config.toml
n_kv_head = 1
norm = "layernorm"
rope_base = 10000.0
attn_scale = 0.177
init = "uniform"
init_std_qkv = 0.0492
init_std_o = 0.0
init_std_up = 0.0492
optimizer = "soap_variant"
lr_mult_up = 0.699
train_tokens = 136800000
steps = 4175
Each number is 128 + 24 x the weight over its row's rms, rounded and kept within 0 to 255. Layers, rows and columns count from 0. The size above them is the row's rms in percent of the matrix's.

# layer 6 MLP down, 128x512, rms 0.177, rows 108-127, columns 256-383
size [100  94 103 103 107 102 123  99 106 106 100 100  95 106  98  95 101 100  95 101]
[[ 92  64 134 141 133 110 109 124 147  99 129 134 117 101 127 129  87 130 157 131 112 149  97 139 148 145 153  98 144 139 142 129 158 134 159 104 155 135 132 113 135  98  77 151 130 110 145 134 142 100 121 167 135 150 104 142 184 113 104 105 118 119 167 104 117 161  95 101 146 130 149 146 120  82 140 125 124  83 172  95 181 108 137 114 136 134 132 156 126  82  97 137 137 149  80  99 106 138 139 120 130 120  74 170 194 124  69 148 110 125 141 106 116  92 126 107 124 116 107 160 129 176 129 142 163 121 108  84]
 [122 108 145 103 154 123 153 116 112  93 128 113 138  96 106 174  82 136 148 140 116 150 157 115 120 107 140 150 166 204 140 120 116 124 176 117 158 102 154 112 126 172 141 143  95  88 120  98 119 123 112 126 153 101 153 143  86 104 144 121 154 113 144 115 107 109 126 148 102 125 101 108  86  89 142 122 116 151 110 139 117 122 111 121  85 141 155  91 121 146 141 139 141 133  85 137 132 122 131 118  70 107 120 157 106 125 107 140 150 158 105 107 113 148 162 135 131  96  99 136 114 123 125 146 121 125 139 138]
 [125 122 110 125 108 180 174 108 121 139 135 156 161 150 128 133 117 145 176 161 103 137 124 107 123 108 149 142 147 150 148  80 123 105 122 140 184 135 136 111  62 148 126 133 116 131 132 141 149 122 166 104 116 107  83 130  99 121 103 169 147 150 156 166 131 153 168  87 152 134 128 103 121 115 119 100 115 127 108 149  83  97 116 122 144 123 125 105 132 155 118 145 119 158  92 143  80 120 109 167 176 116 120 120  85 134 103 154 122 107 187 107 152 150 115 126 145 106 152 104  69 121 184 148 138 129 112  73]
 [115 101  75 167 138 122 136 114 143 105 131 120 160 129 140 130 127 124 162 116 143 149 109 118 125 147 125 126 126 160 109 130 128 128 119 136 112 182 123 144 142 108 155 125 118 162 178 136 136 130 139 128 102 150 147 144 137 118 159 126 115  97 147 103 126 144  78 175 122 118 195 128 143 127 116 121 156 119 164 187 112 143 133 114 114 109 156  94 163 140 158 112 138 120 129 119  84 155 112 122 116 138 124 119  88 157 132 171 134 145 128 123 123 128 109  94 144 102 168  81 155 136 144 113 116 150 134  82]
 [132 114 113 123 137 149 131 139 146 151 139 126 135 155  92  97 151 121 119 131 108 117 116 130 132 161 140 160 199 127 127 131 137 104 126 133 103  90 155 110 132  85 154 105  99 164 148 146 147 117  75 143  92 134 148  97 124 115 125 132  95 131 150 140 131 104 135 130  86 116  87 108 167 130 122 132 131 142 143 168 141 151  95 128  88 141  98 134 110 110 112 120 105 152  98 158 101 167 106 140 150 143 142 178 144 167  92 106  75 123 173 151 119 113  90 147 138 122 113  70 144 125 118 127 120 142 135  67]
 [115 107 141 164 171  99 116  98 124 149 124  87 142 116 151  91 128 143 148 125 143 115 124 160 147 132 135 149 137 113 113 111 126 142  88 133  92 105 139 115  95 154 162 107 117  99  97 110  86 107 119 129 139 106 117 110 152 122 161 137 128 130 100 165 127 136 119 167 143 119 145 126 135 138 112 126 120 102  98 118 153 121 104  95 126 116 128 154 138 134 170 185 120  87 119 167 171 117  85 129 144 105  67  89 114 139 155  94 157  99 145 105 110 145 141 140  95 163 108  88 119 138 112 132 124 105 108 137]
 [142 110 173  90  92 157 132 144 169 164 146 133 125 146 102 136  92 126 120 117  88  79 108 152 117 118  82 138 131 122 143 118  69 107 165 103 162 131  88 157 130 130 115 115 143 103 107  97 146 110  80 127 124  94 115 119 121  95 113 157  90 132 116 100 132 117 113  94  90 131 108 106 107 161 123 147 125 192  98 158 150 134  99 121 101 133 132 147 121  87 151  83 163 144 138  93 108 158 146 117 161 138 147 142  97 123 124  97 146 134 132 121 122 119 110 157 133 104 168 128 151 159 139  99 184 127  87 109]
 [102 168 166 137  77 124 163 126 124 148 127 108 106 141 117 150 118 147 134  63 174 121 132 123 121 180 130 141 151  61 138 100 135  92 117 133 103 107 149 142 150 112 133 151 126 144 134 116 173 103 108  95 155 154 120 141 121  96 114 116 118 139 135 118 156 157 141 169 120 157 122 145  96 133  99  99 141 138 162 150 131 121 136 117 136 139 129 130 120 103 116 180 117 140 136 123 176 167 107 118 101 120 125  93 152 166 114  97 146 140 133 149 129 153  98 116 139 136 107 140 132 133  74 133 136  96 141 115]
 [116 137 102 146 116  70 135  85 138 147 118 137 131 167 144  89 135 115 155 102  99 157 150 140 117 153 103  94 131 101 137 105 139 151 116 162 133 130 168 149 197 122  93  80 144 137  98 108  86 116 140 116 159 127 106 127 131 178 115 125 135 159 113 121  83 101 109 142 126 179 112 129 131 137 108 133 141 133 166  96 111 126 143 135 118 156 130 132 177 129 123 137 135  96 141 143 146 130 113 147 125 132 123 107  87 147 109 133 119 117 100 139 161 135 118 127  99 140  95 140 101 138  95 116 107 151 108  92]
 [179 111 106 123 130  86 123 103 137  95  85 153 140 101 163 118 144 106 153 126 105 112 122 127  75 123 135 125 144 117 168  75 135 152 147 167 114 159  99 147  95 161 138 126 147 172 181 152 134 145 125 149 160 104 111 109 118 164 135 114 117 132 132 125 104 124 131 129 141 125 147 115 182 131 141 103 122 142  96 116 110 151  80 173 143 137 129 148 169 143 112 131 137 145 167 133 135 135 139 133 132 101 143 177 128 118 130 116 148 114 111  76 131 163 127 170 192  89 131 153 115 156 139 108 130 104 151 151]
 [133 124 117 142 114 155 137 131 146  99 144 133 120 139 168 136 142 108 113  82 128 150 175 100 134 152 146 145 116 133 115  92 109 107 123 134  89 117 144 137 131 139  99 166  99 116 131 182 126  92  72 151  99 128 156  88 123 134 119 149 164  61 153 152 150 139  79 147  94  83 186 126 105 141 165  79 173  97 126 137 130 148  90 105 120 123 132  92 123 144 150 138 128 129  74  85 151 100 141 176 125 121 109 120 109 134 113 121 146 152 102 135 131  90 144 113 137 119 127 106 131  85 104 101 146 144 142 105]
 [104 127 138 125 126 141 125 108 156 135 131 117 135 122 139 131 107 132 141 148 109  90 131 128 114 120 134 119 114 153 133 132 116 156 140 135 112 150 145 139 110 130 154 190 144 161 127 133 167 109 141 111 112 206  75  92 149 131 132 112 131 134 136  82 136 117 112 136 104 161 139 116 145 153 128 176  95 157 129 144 132 138 113 155 110  90 111 129 165 146 130 135 135 106 144 112  76 121 123 136 147 128  85 151 118 158 155 164 119 110 155 127 115 134 117 127  95 141 135  91  99 127 181 113 110 122  93 146]
 [133 126 123 150 121 125  84 109 114 104 145 109 145 134  82 136 195 105 144  88 133 132 129 106 102 122 124 116 107 149 141 146 177 119 164 116 140 128 132  86  87 124 169  74 156 147 103 138 118 161 102 119 116 112 103 111 134 146 144 129 106 108 161 117 153 133 116 108 114 144  97 115 104 135  99 106 134 117 117 132 119 134 122 152 133  89 141 133 168 107  94 129 114 141  91 128 153 158 154  93 176  64  81 133 115 120 144 153 101 125 144 128 155 147 110 106 134 142 168 152 135 151 167 149 134 111 139 119]
 [103 162 134 103  96 122 115 115 149 112 125  87 147 146 157 124 140 128 148 115 151 136 127 104 129 124 165 100 134 145 131 133 138 173 131 102 152 158  85 142 148 132 105 107 130 141 174 112 147 125 116 147 138 152 125 165 126 168 114 155  91 112 115 149 160 148  93 167 111  94 107 113  97 144 111 124 135 125 124 159 167 139 137 127 122 150  96 138 114 165 142 139 129 171 114 117 165 153 107 133 149 136 141 155 129 163 154 169 105 149 114 143 164 121 112 151 133 141  87 118 107  96 112 166 156 131 139 192]
 [100 130 125 116  74 128 103 117  94 131 177 109 169 135 135  94 143 132 110  93 120 156 145  90 141 171 150 134 101 146 128 135  80 142 150  92 155 146 149  91 107 116 149 110 112 119 124  97 128 150 138 159 151 128 118 114 116 122 115 122 125 100 116 117 116 154 156  96 146 146 136 142 125 112 138 161 117 139 154  83 138 123 149 181  72 101 125 126 166 156 121 140 124 126 128 150 135 151 123 154 152 133 115 110 127 151 110 118 168 153 160 109 118 134 156 170 102 137 148 103  88 122  87 103  96  72 113  77]
 [120 101 149 150 106 149 115 157 140 135 116 169  99 125 120 129 110 108 137 109 135 141 122 126 111 169 130 146 123 130 169 120 157 142 128 146 101 104 179 111 136 161 112  98 159 113 186 116  98 151 110 108 157 142 182 122 146 162 139 136 106 108 119 136 109 106 119 123 116 127 133 136 120 143 149 142 150 144 132 135 123  76  98  64 120 125 164 145 102 136 115 128 164 109  83 183 103  75 143 100 137  90 124 135 117  97 149 113 130  98 154 123 118 157 176 149 151 157 107 117 139 137 146 117 130 133 138 129]
 [150 136 168 159 106 163 102 148 144 183 123 160 185 115 136 123 116  89 160 113 120 111 121 134 137 111 112 148 148 126 122 133 112 183 147 147 136 136  90 130 121 146 146 104 155 147  95 148 156 129 127 118 122 130 156 122 115 149 143 152 160 116 122 165 128 124 123 118 152 133 150 106 165 117 138 114 144  98 108 147 178 143 161 103 123 143  97 113 137 130 103 148 135 119 123 103 158 105  94  85 119 114 114  95 121 119 171 127 121 129  77 130 142 139 125 128 168 113 154  88 140 130 139 112 114 157 120 178]
 [136 176 117  99 129 154 112 125 161 112 137 131 149 130 148 162 148  95 127 141  71 118 145 149 119 122 127  60 124  92 146 108 148 135 174 123 129 151 140 135 116 136 146 114 171  78 157 107 146 144 175 135 142 139 112 164 150  95 124 176  91 138 147 125 122 159 134 145 121 138 113 139 147 135  87 108 113 150 125 106 132 140 120 131 159 119  62 107 142 128 126 105 131 106 115 125 107 147 172 141 124 152 104 138  86 119  98 124 138 118 139 140 108 137 140 126 175 120 107 144 100 127 119 127 106 126 100 131]
 [ 93 116 130 125 167 108 171 143 132 135 122 111 119 118 136 129 118 150 131  95 135 117 167 138 145 103 184  90 103  90 124 133 132 151 143 163  91 108 127 121 119 135 166  93 131 156 167  98  81 146 134  99  72 117 128 109 114 144 140 121 109 116 127 160 135 109 153 117  93 126 128 120 113 122 143 145 117 134  59  97 115  97 120 147 142 113 157 106 139 150 146 139 136 127  96 106 156 136 185  91  67 137 100  95  79 116 114 137 128 119 111 118 157 140 116 155 155 140 115 135 116  67 172 145 136 141 157 107]
 [133 163 113 129 128 126 110 119 100 133  61 157 122 118 102 136 149  86 100  94  63 137 113 120 131 102 121 154 117 134 201 143 110 174 117 128 169 109 111 142  99 120 159 129 104 153 138 140  97 123 137 111 140 125 124 125 155 119 135 104 124 134 119 120 151 123 127 133 134 129 148  74  77 138 134  81 130  97 155 140 103 132 132 113 160 171 106 128 146 125 129 104 104 173 140 163 111 143 135 139 156 136 103 143 164 139 114 138 175 112 117 126 142 109 133 109 125 106 158 143 119 128 114  92 149 151 170 139]]